Part of a small language model's weights.
Size: 12 layers, width 384, MLP 1536 squared ReLU, vocabulary 32000, 45.8M parameters.
Architecture: RMSNorm before each block, no biases in attention or MLP, untied embeddings.
Training: a variant of Muon for these matrices, 681M tokens, 10387 steps.
Each number is 128 + 32 x the weight over its row's rms, rounded and kept within 0 to 255. Layers, rows and columns count from 0. Numbers have three digits each. The size before them is the row's rms in percent of the matrix's.

# down: layer 3 MLP down (transposed), 1536x384, rms 0.0331, rows 186-221, columns 192-383
# up: layer 3 MLP up, 1536x384, rms 0.0654, rows 187-222, columns 192-383
down186 108:185112078154155113088161095141139114124107134166106153135093125066147150109214141100150108111110098064114073116169134138119082191135145114181077159121112117134104161170105109181110071123138070157140097091165118098099153122186101177177133114108160098107131169115139139143112113143182110127102194057128141107120116092109120141114109174197135147151128112128067070135110161155155072127090182133154156156164162123107127150166146187146098118105141121154120157161079143119116079075120148124135150113174139105157156134206097085101111101151189093155170055132166131108136160128118100048
up187 095:115119119043103141129171131120167184116175144131125175082097169146209147167121107188099128102163062139144144143125108146162139093113104140161110149114117121177082174164094166163095075156145101147179149097086172083163146161181107116101154193139149045085106217174191098110116152107126112132101153170157153112087126164140118132108123055129140102067097120072130083137131152171103105147153159118103100136155113174128125085170110113115124174148154143109092069122093184131169149164089159179146153092106172059072136116099118168130087174168112166125108104085088119134104076174167093114
down187 099:169184100108168125117086125158132066145099113157149106152191118118066082093151143099112135107176136103132156125123157093094091096148166177109133114151198159130195081147140119134144175135137154111150111149180060141111092123140074087121095102119131144169138080111093098126094134144158148186123122092085152168146073107103158167166109161189158125191162124169102133122133111100161139136098165143102146089086143127138096186092115115194134148157124087115174144122127152106104153052127131073118165136072100084213088125117122120097173100141091089131177108133143106134122136110076164144
up188 110:161158138153158131195119103125104102090108158107098126120119124127087152141139104075139136084109143122090090171103153163088128090153047127153079128120127148149170105084081049079126134172107207192134139067095122135121123121093106096139139188081143132120117134122111079109106104141079127098122151107086108147099044143075111152068103155175133146120140122141158131100142135075143138101209171098133065051105070121136110162109115104129107083144162080145086140117128123113117102205150129169147166130184133105146105180097138131129140104117131135114145101127113093128157122122129111092
down188 109:049096163146125146098106183164063084142151147169157173146169101128146112102155096122115118137142171120244137096153125137175126182140135120135125136176124129147169134159192145150053075113091092108137117138140123055126116112093119116160208114095172107171159204143143114138109145129194149121087168095191132175185141165161101111196161125127135127127067118184137108135159119180127109130118092122116099127122156161120115087080109100127133084077070086077100156160106109142116202122149117087113129175138135110110077081117096112167123148160058188115132164140121132157093151180102125142
up189 110:146045126173098100091133131121092162160101105090120128094140107098158088130110118119084135120111066138060151149149150092092100081061143189074124178160100082149118099103166136041158152157112175119121121124144158141142071155126094141112169113125089154117090135089160098105166150146103173167162194157143167126175132148118100152099149121156167098124075078124143111115100124121153137112091113114167089125128140083159130086154147102156112133149105124130149120116187114122111117124154096177099161099152095079139148099113165138128143064152158123123137177100120109190118084170139176109
down189 101:124132166142188083174124180192106110157198069130108164142112166171147086108081139092142181145225131112125164170092131151073169144161149124144172134189121103161164072092131107093136123086165142145133190133153126108118129106138092131172094165130070115153147162128068120114073179142175213126165135115065082156145167100143120113113106118105147164134144128136114102130127171098121148107093141092139140131178098143127133089101112113120128174145164073130149152112187143168115091090183115137103112181146101150148104131128119068099129200105149098144160160134111152112107108091162154132
up190 025:137120143097107124114120156105107145104080165106136160137133137170098123101165117156204151178163086156178118081119126156139121081148110131155103175063123161149105110128120108155083167140121164141137158122110132115142169209134132147148142130168073193131103170180120172143119165139169123126233127128084083118183152056112121160118113143077108084087114058124184115075120056087106092188142141118140059142049118145153114115173109148131170132123066122129097143134097138116113036151179101184132185124106112153117159117092187102144163119133167128148144100138098119109152176156048164098
down190 037:182130172140192111092205103123125158144105136138082124103101161135126164116141152185133088113188199118109154071203126165207153093061098106172139138144067100161162114183081112138170060147100115098109096144118088055118106127107134119134176122080157182100066103145153066132142066099105153093165088159118091102130150129159124188143151150196112172112108121125102079150127172141108143083099128185124143111181158204180153139089120105114154116138128090150049122176133164142157097158121148125087165098063135112144050151114112144125096082173130090129150146155100141172111108068091112162
up191 103:177104111176142133185203152166114160141092128105092157125114081134153185157124123164127143148134091174097035163092133110140096124114110180120126130126160137065158104169080141098107146093113157109172151093164161106128139147146095071077108134143185110124141129176190130113124165104214167142131131120115165129140130170101119146095124075166148125140194076140094129108160102156148132052109094103119094118141180102103085132137111128116123168162129149172132072071093127162165114078127141127089152127079093092132069146135104178151091147185140071121166119103187154176061081140122152143
down191 100:145145106097124128107066070121158163122182098126130112132126147093170068105148139116124118157149147097189186094113139104157151129106149085126183102197115124127106133075156149102122118154180088135069116067107097133134169182181096164175184105096126169151129164114095113145107098123097074150093130174151081129044113104152132134186132184081147136140094151147157084107089146099095102189136103153141123133146090138123190109085113110134094133130087120095169126166190124107122149156130117129155150137177148173126148098070136134098136159046107185122104156152104080113198147188158074171
up192 092:047161102201140152105161107107074107182165195064173120179092108111153121070123122093140136128159104106153167156159101114093140112124132083150067186142138140124109118143100198104095159052171178088085140119092142087155083128130137151123062127071138170089163186121191139123146149143130107152141168112102123144114129134136107112124114117107103102124185137132128152143144132116087116115089141124171113114086198140088171118109112138160054112111150092113088104107117076115113202119177081172090090181100156127104104091164105101133176077130117149153151129144130116070167171176159124047
down192 097:191126148070120114128085116145159136073112101198033121070140147155085150167132132118125102135095155154131087123092196097172133143135123140080173094123100084099161079137143053117159058154156128133166097184110176135103212145150117134159143126160147113111101109127065096147203166117148158088132129103154193092133084136092111174143094129127147112144122171147171131139115137119119125127177107152137149150157061099143113143139130139087195144131089153147123159151137191111176135097114144072107171055137065101122128133113145134108107164095178095101154090110133171205103114084138126161
up193 109:113129145081097120153098155145172174110135135148126128133111133146086094124102186156080084131113140148164196124111131107097084124148103125109089170103179132187155136162163120132075071127136074140159163190148075102183146150091140178132100103118156129112159141164137132100065129112134202126105141093136067108135183126185137102091117095133054132129142085156114150085114081122160187119185187060130120120144134121128132143143099132119104099106139157156139110163132142121130112129091130053070148115135169191130153106173100136143086159104141156171123139075178146098130120141141114100
down193 107:127164131108162098146134187091131116172100197096112140163128106158134133097146111126143130134100123094116139166150107166146157138181221198173124131112100094139129161068128116197091095076131121134154109087173134112096112164139112101120117156106116114124100170132145137138155114153175145096106094088143198119105080119204120128104106169109166177067129116081118114114103125141171063128110122121126132144087118049133074155148134113059114175109109114103083136141156113079121157148191157121111147118060098091111081172112151159157151151118158094129083121117150119108141122083147186083
up194 108:144114134158132140119153122110177194072132088142115120067124128128116121127121133164112165113141141124088108145156123110128130088100040137156151159108147114141077178141125111133109098110147115062110154101184104105133154107088136185074100162152065155061108149153076104132144140102126158150128073125116076215101112138157118175163147164116155154129208156078104123128127124100132139145139120092107094132190156141122090141160167084144113134174174126153169117092204097063138171171115133140127110105086092098093109160162112061153075147125103156152138147125081118104114114122110179114
down194 106:167151108111147040113165142186088090081140187173127117134134163137107091088132124075091157139109144101100157114176159140132140122164133099173147095183183071127135123181137105128160112140048153133074121131095125126149154120097122099100082108117236116194114117073099139154161090132086061103123073071161148123152144161177099115092100130131082127083133150112086151111118103146129184121138104190110081194118175121147123191091131092079139066125150135142171137102094148128147124091112145110150113103098149159173126153142125180175095117079112074147097130118113130108193182153137098157
up195 103:117126103093117156168107155081196119078121183119105203152081077193128170136171065107146131128160102128129120131165141112070158145097127123074135108097157138151146120127154147159139155128174094154160129155099145154089137144090104152082125155140147155151103211108121141157085205192121160160152098154175114199073121101189166131108096104084137079130149134093200136164158095163172115152104112168125133187107079145131168222092097081152136112168103094129146121106103141194111185056101054165144107135146158120133058088130155197147200170079178144099151179094154103171101114157147171143
down195 100:132104112137144085118140125179084161165116077107168030129178197105143105152110167142111127124094106101131156151081097153170084154159098155184110160182106127129091076124104097110121081176052138087142113109159119125132168069156147115166130137154183143121134085147167147108161063065126097074133159125063128085191115117057172169157123161169059100085122083159087143084064179101053160125122155103133156113117163081097146078181127152124130149064155163124115114119125092058160108166180211105144148132155095137133161155075113083123091138191104105125120105177075142086131182123108086127
up196 105:106108168150129179143145089126091152166145089120104165133088073116070100155169096122170139146144172184091099177082136069087127080093131134129163092142141188133112134151133204099120155138095136087122127170090103143113077129097099117158099195126128128170085164127175207150116062109101124133150121118127141139181111131190114105106117129148105143108110148126124160053101145176103134163170077117147092122099112148059150156109096118071094099095160171098143103102123126147132112081149174109164198080147101138105089174089100112093120127161119179125104101138151059177132110103041146129
down196 107:129144107174161062129176205071169163123112125166089141201134093127105109087128087114181085149094127138175100154116114146118131148156153106085140106114144120098134175099192126112143124157152182159157190136090147106177147103132171113142151076093112087151191098156087143175198097111186150082136060128109188106143124107125117109142136125104079127168133142090180205129126118150193150131137162104086147131170146097081151146109161156122064117147121151142151077096080127144096130142119184205177102116134095111150122165139135133133136126125066081170109128144106109101112095089154133174
up197 110:075135110116173121143151127130158150164144125098174097148114143144177112094119166118146145136123157090151095152118084093074064114149109169110144144191211145082180089145117164158168138108169181080099156170116107144176176111073130138094092147181101106049086173086116133131105134090155145112089207127109101185098102114111125134117155154142138099069155096089134148146133179062130120156062090070146108079101141127136167056141111125151125176123133124154156145156091112167133080095133143120165153101139162142121147137124218133088058144125184109089149117208107203143104157087091138109
down197 100:129109106139103161155086134111092099117102136216113104127093119150098116142174057119107127140141115180149145143105147154176175172144114156145110080118091076185063197123157088106105099123103120173167143114165175134121072104215161075212178107084158132177158117135082164135124111138108107129135055138132140138106116149126151097118091137125096173189132172164123106114116137159119128108197210151119121154142143163112102168069174135112185083161096120111134135090076118097128139119139150145148130135096130097158114094108084112104163151135118138162071134105158069142148083143144067117
up198 112:046103107116133152123107154144150143130105153098101181133192206107113107106138110151097115091162139094066155141109104103163109170080109125171128102132090135063182172184089165142120110177157090126113101123129144118136153082133112129144099143109144164175122133136143128147146157108162127151138100156106104051125095093136152135104110151151107137097101113085120134134167132094179133133158127143090129116181122110139159110144116105057077063120147109044109133079040136140076143137137102146131136159127115139110125083140154107090114079091071093149070128116178114141123132100151136108
down198 110:163146109095142094123067147084121151115156148120126151118155084126121124135101157099152131145108163087052134126151069138136161103115148176147110115074104125205138136158125097186172150122095126125129160095145097094107065165139130117153154125163032111145109121143127119151123148166139159121115070195162097057079094120133155144067195151144096141118140170071130109130153087121113104122192086148149155119119168136124158109122108141136127150053114105115119145090172129123156059157099117088113097082123081175131113097101141122134127092134138100128197107124139122171144168176170154104
up199 097:159096119117111111062104082107115147145190091084124088158150186185117137136110151125142100131060160139115098177116089149168122148124141139175165166148129164199122093092173104131039141159113119126135109074115135117167161106106090063094106120139132110127087123092170125171100128106102138137176129168143094145130141171138108119164159093144133100153122109093075167115120154124201122143136041148138122131168086148160113103118105090100212118117132086121136154170189085101109097129146116166102139120110103175137086128131114139150162151180147165169137145150163067126134232092105125122
down199 097:078097156097091137188218188121118164137105119168120158062102101099212095116159108118130160156141099083131154070105159118133116085124093142111139078161139071064145153186107143125171123139142198114094109153104158126133086202142176209099150128082160155123179162185124115185126132139104109106141128082068138149093121087136155099081091128111081128122146096139158141122139129146062182142142147121128138121151147121101125137150101156191076139166169135135081115116091114112175160122117141116121154182130174035132144107136097078158100096127083113091117165133108154119087102118160158083
up200 100:169170189113051159117195144090147120109088143086149117122132111163136148099118132114155139111130126123133151155141126151094142146176139126146138164095126168157098127158141152132195126153106132161183166141098185035153072176121142090149141186142104067148124098182141145134086139152171178123126140117137126099113081133111087101111128101154119198099075164138103150133148171145114084111172098191115103106128120154099169095113188179118150106084154139162207114076115147160155179134140074108152100140080085106111137140095132093112085141151103112063118156178172194133151167116086122131
down200 101:122080106141193071163093087164119102117103154141155121133126123136066099156105186135103094139090083127124109054143165120165112081128138170129091054164121111122148168113114134135138135119142158077164088073127087134103244116099119124098096112118120113122136161110076143123120124112049143105138174078140131109133130129108140160186129107151109137157163126138153139158149087140098229144123164077162166121129118161112111157133105125096104140085144143100086144139163104167129134140123125143076098087128143137070126124163105242104158107123099135103099142081145124072106122154177069136
up201 098:141158074154104104156078165046185102114145063126118134083088125064098093158171119106140143103097110148114083103097112122139131079091115190091164139087144125115128109135115127102086150059152152127106141138143107156128138103211101130110081102145145170122086112129108144112132112130140140128144153138152071158153157090101106178150102156169165099091150127135061138186117145111130112179132123150194170144104105142111146141162105066155114157134120105086087144127164078162136172205078183100115105137131136142162095157143137065183188170142157136122093146106150114117182108133128177101
down201 098:124093053160143090094120097176088123088139208172145137163167117131079071102124133116075138148196115111115162130179102164128132155107132075151120106173081163086146150141180123147185151135136086099135116084136157125100194170132159116158147127162182137109071124180190139152086167106142147101127060124135170060089175160173171144111164156128093111059104165110135157106132130092134135078105107139097137099147106142154161105132143143100128087105146115156158173204127130111170081088139149144147149188096114109076187066113092159215100137158121121083145077152111135150101151150204150146
up202 101:133171110135112073132113133179117066155154128132171123069161217048090012145177148137124162092140090104104157099155202085124097101175086137115142098124171182114117139095089153137149120085150097123125121105165121115170118111154118132118101110139141152128121184123108148177108102158104111137085138146077127136166102127117124155129135064119149171096147123130092095109115085162134153176150150148139101135098148104132140172121078126090167181132109123157113158120066157152061190148096123121100138087103125099128109141101180102108135014112142128119096145128136144171086131102151148134
down202 104:069094128187135125128192088091154179111073118165112122134072149105138123151130101096158120127120093154110174146120046142108083119084121136111059136191162091167065044154141148168128158166164129085160134129065122126107141093105166092144089113178157124137132115111123118106121135105133134137136111095112141155094097099073073147163110125114108128110113089077152204116103139103091135090184098132146148144170137144104181152148132191155121145122086084183176120182181143121187112167143182164079160154145101172154123114132105161110097127180074106128151128107064103129206086110071153091
up203 098:169065137118111144141145085136136166151193141129125163129131092122113078132127147150097128156176106090140077117113154078118110106142143095161096114092155110122159117113179111114085132137134135102183161186101128081148057087110102167137094118160162114151090104078151140144170103106129126131093091158102086033128185165158129057096155143120129156077090093160081105148146140123152157143143136099089085124052120084102190210164138114067166170097101160165114151130153126113174166158107095066042131134120122137095110134172182145143136143130130161124140188118074192121083090178117167130
down203 096:065166111102091142151108178130122108134096098141101071172107143121131214159159115129110125121108128080107146100156105182154154155132091131126233167130105151139093170146109130143138113135067104161123098116166114170076198142115147093121148160110081119109128161141088090093128129171094149100168114178146133187142172108173103169158076141128153161140129125108158122098070127126128052125150078121149139111197160145152069080093141147162142085128164102124131082144122133143133120049171122160174154105155132141143098165168130106054112149087125088104153132112159106149176132131175084137
up204 108:054163137136114113139191072094126182128139079111121153161181153131053130124139114076048094173088134154117147194194097130111103123122128092113126172121148124119113176106122145085082175153151165141113110086134133149149072095108083136150173115106180107091155163091108124114148047142157081097124151133096096164146120099110058137102116138126118158177131105073198165131147119125077106133166110066104108142166135131086107155085164128175156153161087148066124100097138180213177151133065110088129124141179091142145175177153156186107125093112141141146124115136126138177117114180086069110
down204 104:213155131129183139092157162186152102158133152152123076121127125094130087095111099139157157160181119138115093106067136147129096142106089157166135103178087130154189169138144128105111094124111106116160068133172130149147103169165140143106041133094146137141106121136121062173142130109103170167092147125138131142149148121139135084134131073170120172071128122159060160125112118109199141080084123071099158162094126148133130068127118092139138112094142121144165114134107092089043119149110137168159141204094175173058120117084133133186106149130139122121166130114100143176153102116192099119
up205 103:131131097160106109163185146105149120177138127156099171182158085106147180087160118140170135177089083122173083170126140147117099148159153108127113156085168188126146124092152114109114125105131123088106163053082154092153129157154146159101167135107164183146108150158105123132111128152156171105066118153120154141111139119139141100093147123150146165101126132112101086163138234174175116207120138139140144085111093181120151146180127121105095151131121197130154155086130159115172120175158130130116147128138143069119133117128099154099123178117089105118121121168129104101118078154154106151
down205 101:170114096094128127120101120125136200063083121140115096185121127064122166099155138138119130090066083102134135158127062142062150117170151157151117142092127116145106102188092100099090123165172133186123124147112100112132144102090170203119077040125096187181190116129149117118084109151115146110107180104137159177144130140139105120105166140087150126148145103100105150123156143100108100093132166112136094116142090113102136149083181188088105129063187168140118093110146116160069105103078132134189111110151151151172168157120097171037162104084153153158210053151128147132058064111198131127
up206 108:120100124105194155118161140076109136057127095134083129162139112112092175098108153095155085144092086116118135181135115100120095196062125126172110137175087100129149126108101155139140147122173079111170096107142146177137122090115134166133145091118068174173095132108152178113143106087077133098156110128105131115140125140145100187137094113079142125141169121116117072149166203075112144147166050124170138130147123123181078175102129096084165195149107088126134125187174126106133145172136097100136108102146125151069206085157143136055126092092156122178106065139170137172185136140097148106
down206 107:126093107029141149094081132174088139155144139158130112191112147135126110146137190154118105118154136123120173167169111143153149166134181145143094118095154183107131148073163146140144097099152126178127124064088122092152122119103143105131152111115108100138091128091196129131145102141035116109167131165190150100119162128124151135065184129162132140141135127105159128074097086127174172115139142154056118147161096100118131110138125108095143126157079130108117144143163211142182136125109138169131082144117158129133127084086123120105137110180086127140152184072182110113092113160156145192
up207 093:146106076135125114128200104100128156129138146181133103129142139102120159143093150090120119111133147126163127083144095123103171079143137144169121163123080123130121087126096126175109152147162182081134135106126186132162128121113076081101117076083116172145105105096163133135128155159131158140220157130161139106161172144166152139121113141141153098167120174141148105086183128113151116105142177119122089166097131188093144158144143168149146127098170105136113144183082132069119152117063105096108150172088103147162200154042164152103098101111149087116143112102137133163146117124088169204
down207 096:103152121149109132176104142128119156148121114097133158179161098151139089060103105073139127137142130089130083126135069134117098171158100150141121102109127158142086156141153108126139138090091095174154155132124088099130165116099083160174124145109113083104179154078097103084196115117127166110116106104136173119086113156109123133088148155082140147098140087135114159122109154124170133105106115155139163122152103117155139166108145071091139139178114138092100126126115130175115152146181112178137135111184082080094160114180106126075098092154083114163138147132175064156122135130145166101
up208 106:085107107151136092149142145143164164123148085173106170123163187031141083171128112122157167090067128131091103100121141102114141128166085172154113094106153097205137156116071166109172090125133103148150070134130157098168100152149201177109073123144104156133082141127100135164085128125198141065084084147144112138134125130127115113065125104110115162127166127140040112135096141158129129152132162122161105124157176148137106111155153141150100154089118123113097081145110133126107145140136110165101151120157111076166070140117158135138128167138106188147104137114143166125121136140125149133
down208 103:149071140148105166106188056141108096095149132099137119123106177115162136124047111155085136145160170203142125216131145085088105170110109155132117118131141162094095080132144106118194168136161091116137109084113136097104177107102139048135122097122125135163120067105142116094125175165106180160161113080116174160123118136097148181173175108155069132090131073117189130127124105124128077128150153122119132144165126106106158128093128115155084164138103129143077172112150171118115084155169247163081147146171105178157161100109108154086114084098137117125176133112098089160107104142080097114
up209 106:129130111138147124095104147101187112110168135130108102133152131139126119155156174128113081091096137138064141193142131121117135067100066135118210094127114136140093153069177124158085162099148081211153139162128147110147095148128183106105088126142099137090118183157098137096159119161091113139139086127149096221116056050124117195163097087126105157155080132125150119130121172087155095128124131135144101104156200128124169095116150075128117198201124122165117100093158126141176170143112115088158145114170145060106134144156111139127208145123074154202151145125101110135123077117102155111
down209 099:087145134129152127128130092152169161096159159107165121095185129127137152157078145149144166140055110116147101126121167125144106132111136168133126086096161134146157121130166134146141108185149066157158098155155107099123104072089145126090092125067208084111140158059129152122133116109060089123155112137083080127092163190108114136173121145178037115134116120124107107147118144166101156098164135136132124164099161167110116095110152072173152126122129072110169129120142119101169123112194176149146127119130090159109074121145176120116048067142082124126117091105097152143131086171132196094
up210 105:154120085132163142117094137140114191080140175129092113126114155175152085066207139106146114097138104148183132071079121097137109123110153204145110150060099111171140155120120105135153139109114109188117169192137127118109171113068067123136058135105137148170122092150093176119143148090106126084135132150110141166117174100156048143060112107111084152132045103142162110131110150157083128197084112152128137135189131155149106094125142102113122143138163109094150148096146096134084131123137141109163218139098143196134160147171142126133146091145166098158190126109136112120188089130143130150
down210 107:201140182148097123092118083078105132140166134099123144126125143083121138114125167105104148118119129083105113107137097164195127113121136118165172153167109121108128130073129085181097137115111151142136126113097134059138116103136124110105140130102104150149085127116170149146104112104069164115097143111159140129154096143162118117147125147185147137125163124115107097111067102054177123182141136160073156088093127122141101184134089070159115077105092112112135125106144126052196179179105131158126122097126093111122170187129094137146160134107065104138140151120193169141146140101213151132
up211 101:096125143093110107142165109129122141131098103097163047143165143132134095097101159141105117152116148111138175139176123157100066135129068069132106101147112132058094175145134112141087086111172091163061152111137122146072138148104149072209111165126146106123152154085139081101081135092195131092096095094111142165095197081128162125128140119160087136181139163146137120113136185100188139090163070102147112152120080129123151138060094086083125130075096082181190098157151100101162134146109111082069097086136145102126140203148159145117114135173180102133126128164141121129135141120090099168
down211 098:132133112153113166094137137122176105147161138146169158156121155073188139104140185076199193120098091102109090115117171104128154126065185122101105127124109145139091086115069177160162122098142084084229148196142128079096098103121084182118041117123049101164128115118103182128125139093086057177164171148118150188151100138171115133152126171105150123104173166099142130163139120136145072124169132132105177146160115141120140130152109157155115124127167168051143210095097158189136148140126131166152097162077097135143137121153115098160143124134137135173105143149163101077129112093176104095
up212 109:121096075133161116137117117079111099146155069129043120084157045190139132148065155100125102116122132164131147132162119092113150106137165112149130103155139191097130122118114075103126111115142185112167134121079134134109114156062077174076076129150159162105154090198107121089130120116107135120110145155126194064089135110112138105106124122172173156170182149089159134165123177129183116168124173220147075126128174148080125157079143139105127122145074099113069112138064104096101130183180061136099176131117124116085138143124161092107132119183106144103111109122142139143132137077118170079
down212 108:164121150124087109130109135161177153121132187099113199153124170121146117135125072133183109112124161173159172146146169183098114087113153168166199128092179127055087143122113110072107111174127104142109113135122107057111149138120155103126142177108120074122121134100129140137143119178125093122096153127137088110171085118122104130195082136123122138092089106102107162140156132129094152104171105124046179179076063131138109157150167118103126112071157123161240130137110173106138131137112175144166114122111106129170139178121122160118137142101134156067119197161070135088128057146128045162
up213 104:099102163114161140116173087130126072083118107067116139196117105172168103119127166105192168184174105115140108119152131114132158144126152101089084117099156155090110095079062093103154195126127141122115148133072180135097129151045107120171085146082214116152143146104116100153140116110174137161078181188092138171121136109162119090157134135090147099097117179133075158142104103111119111113139139059175107119132150171130083139136069097151149077117124157156222104085144178122120135079116120153156136047099110114142131133091154126142124113124177144084146124089146142102119163110104118084
down213 101:131137128108110153119132205065071100109085163102123117101148119204141117130132115112155125142156089126108153064078178125090115188125185119089131114106134108126123137154048098123188145148073150127173148177073184198188169171106119164173120137092166073120096135149148138104108156058099157142098141121157144104125056153149163100117102088068110130134092091104100135166118122121134138071173151136075133137138154178141069173113141171122079111199100117075112141120156159124135149119172096126107152083143100128223106115081103129134187118093093135174128160143100127078090119137142194130
up214 096:114102156180129108167120147108099153149091127102138107148093125096116149110143113134122132106125124162169124094155054141107092161169079077122143144081158188148088145123147050055207177104099126194131121168170069171169111117138107081139095115125133090100093145104099153100161153117132121176176159144097153148138146142112123138094112133103094109137161120122110155109136094153120144164096155122143089160113098119156164066159141065124102109080074130114127135185085144128120160122157115161081141141053146176146120101151210102105120134091173162117095125166107121103124125053124105163
down214 103:165135094083138153092098132130126100112145136171154149167120124156131140121169138121074138171132155092113074125111174137159120117166133170138114153149131143091131094114144127188091125117131157044099090110138151128149134137156225154093128100082087152146153122138132105135179136146103140099123129116118061105101101117103131068120132143105172159132135082128166160153118185108157080125142057112171125099082155109108113129114150146112129096151096100147181078104187120104187103161127093107149107122144117141122147128127059184116145131144125072087151152092151121102090184154107154109
up215 097:121155146125084128153176092119111110118147145106157176119090170084103123090159106160133105093144150136118176146123059141071145161135067177100134171167114105111123117156095151190152118185144090140146118131097146117139179079099090173130067156125102149160157070158153184158139195075153151125176079128124049079089132133184171142180129080084092169126163095119147104099176155170144147125176119096094111132183086122135180115147129134110077117118151061131157117117113102108141171141116160137095126146133123121145073118085107125145182110157110135088096146139059098130132175171110129173
down215 099:131102109119127165147091130122183130115113074136092099130172096158131103148071160079091124160111106088103113111190179164161128046147199075143150060151155133177128175095147134078127181105158142120124144129129153099107040167181105138104170119126117119087110144132131100101115064166101116137078183128165163088155112130126096103080135156119171105119114137172163114123067111106098102095084119150138128155103116136139115110126070068074107130148143173093102149081118097151133094130141111098155127156189136141121184183157147105100109101129148137136107103133141131116115092130110141069
up216 096:177177078061113094133123132107176155134144081143150118064102083093162098138151126106185103131103145147127126160091070127157142157145085071094125147074142160181184078121113209090137131135166121153072075090175139113178106130126044068112095130163113144125133116146161071171113098121134143101138196109138146167129113110124197166140120117178087104104099115124148189147100195171159097198151132078058162114069134139140165118121126099134169130158168127131114149088143166103138181106131087133108130145155113136149116126151074135119149113086174176111101159119137155123129110137092140140
down216 095:116134200209097149081124153142121117084076142124104131180135104125150091088073111142098133094142115110091114100163150094085088094135133140144142109105083127114146192169167133151114176149075099062164124130137119123094196136180187153177152125151196072141158157063113149116166101148133100148123146159142137138131129128101098111137142143119166107154146086145165097119148112115112154081120125165194100137143156139119092104154134157101081153094155071189168120166103088157149085222124100128157156106057093078132162178144137119110088131175127108154106110152094124124148161123114162115
up217 096:102199070136127096098165162186183124135170113127164130124183102170188123139052075056103156127152195102180150186104158121089143132105133082125110148142198121072143162133092118126166130146178155091085126101132172141171099085183124084129084114167157107142128091144146126105149075160104183131149139118143136095179159148134129134105143149083127148131150113217133138148095144141102122172156137125094076163113173148134129205223084149151087151137147143136107109114139121101102184143086099132128142148119163152163138107108108113092065101146173107223132200104068124112106124173143135141
down217 096:109124225083164162095068151084062084135116146112087140102068090103102121125173192167182127123114082142114109100185096145132120126148111183104101089137088159157108128088142133122086157121105099188191117138112091115140153149091122178114149108110150166103106155096103142165112153100150099121124113124154131172068093128081119131149156093135138187124089109069159139109175118078150149095129166140170192069173113074097127057062180117121160116164151102122095116075137131173131094105129130138100082115115076088095104118137137140172141135137075120053134132109182153133155095051077177122
up218 093:127082093135118159123124150130134153184123151119154112115171079113197098178120175179152141132122115128144093108151182112144103040131125044113170124073126197145111131121121209144148106131102177130116118137058087131138119178126139126147090110107144143080095103120113152129123116145157082056134148144097116125153151121167101109124101136102115096131153039172189125125099103123127137107106133139081058132139086067067068093110096063103129104126115168196098123145087151123133125120141125093086156153119173137124171135077191155088178119170199111112102109124128135101083143133136074144
down218 099:130163144110165096127142128157099143113137112081069155166152103153025172111144103125160131105109112135096110119145126143100161144108095142138128139110051071103202135082109148105188074132126138121144130109197089151135147136170169108167136117126160132174102087123079093090113141148117135163173197118187110100203119133027201191139161176109099215120154176089109106111130168134168142133078159140172122107138172166133187113133139123091173097115143162139155192119135122161135108121064126150095163103115106135166135092128095122101143077103105120146134189095157139133149152100128136160
up219 096:102099140084162092146127177140100159197150190097131173163168096122126120143167132167139109122163133111127154113144119175088063101109107170143050121147143093144126131117093090134093172123128171118100020133111091065175169169123124157126136169121074122176196147108098116128112155115083044103134161150123188144137116147160145131116118139107125145186114109146183157109189093116089103167099091155161160070159128154106170106136072110126141173148142195116159138093098133083114113102136154167116152122062093113146153170146207134126077093121148150110093163126165123149128114153074134157
down219 098:120180124099106129134117072120108126094141097198117126091050127145085138073126112132108096102087107131164172116132134081112151138133104110111169081141087132110186161145111175155120095174084073142182144067078121206116103093095094071125142119153157107133112113095118120130114105150208173131141134144108143120133122094097138112118147128132149133109141137081086161118123088084138110099147127080142136212096138127089135132129143118125143069098129086145120118146161104117111103209131134084112163137189130115097123094117080107087164113147125179105143146152115143111151132153166128137
up220 097:108134136182156108116112178080140113119105123148124044142072095028156180128121125154073126132099086153075114144121115125127121175140114100154134121139094154106166136099140103151119173129136186091174115146111157127126078067164209151084117110143162106156099085104135103082139135105112160149112131187180089121121119081140130163159124117177125161125088140132206121168133181144062139122087150083107091213104104105151075110139139130147111164111076070076100118093118121112080132131112134159113111157161112187115177111138120135085148164180053112112145163136101094147092181156135111143
down220 097:188145126117127153101143097151083146165171124098104198081142153184127087161126157133179140093152152152135163095139132139114145100138132173090142131117119083151051122119119167140115110104130078166081104136138127118091151206070078133139119110114125170089147166161130130201102144128148105109131163058124165151120126130121102175080115163106093075122179134159047138079090069112164078157184134203136203057120148119113199136085133105115149087098190180141156127160128116121154130150132144105155095106088139088183073106139157124163106124078197155155118113136141109128165090113120132143
up221 104:139170097144185104136198142114072098127171106130097081102138101116101092140111125108169121144161147143170112120084119123176123127134098046147095126136136154107143094150130150143118127132120152113123097128100175079093085164107124118149113152101139147153146145146131073103165106106149027123123136149129062140107108111127024103154150126103187082170157199099091136139105104110124108137158110089110110113059114133130135150145129144113175121104165145135063092129125117127127101059130071161079122073127166151051078175114110122127164112118149117070142130144152140119077146076103153102
down221 102:120129184110091116126167126166111152163132096162088085165120091122119172105118119111095176105109077105165086096172134074165149141088123112146149109024207116143132154120113118112137068160126124120184142144090122123118152104125142131099089178131137120134131076085141227128134179176114150142105124112141178140106178157138143153107104078074059156110134160179199167180107121117181173121157137185144118100135157061079136105096177086116160136081163076103105190131115112107115087136149156126185170137084149111174162095096074133199118165174127152122116152121139137119184094155141130178
up222 096:163114125154114184138142061100150115162132118150220132151154153114229118067073156097117139146140126121168095158091143138127153125171141043109070105199194081120143152075155138142120137160183136141144118140159132131146096152094132113142164087130091161108096135124150109134092095093118132095124184169092079108166140107100122113109089109153119113086141168103149130142080108174111134208125128151189134085076123154123111132152095124075107120061129062135079137127154148100102107144161074131128122092077123114090157088175140097098147125144143151105123106123117081065175146108165092171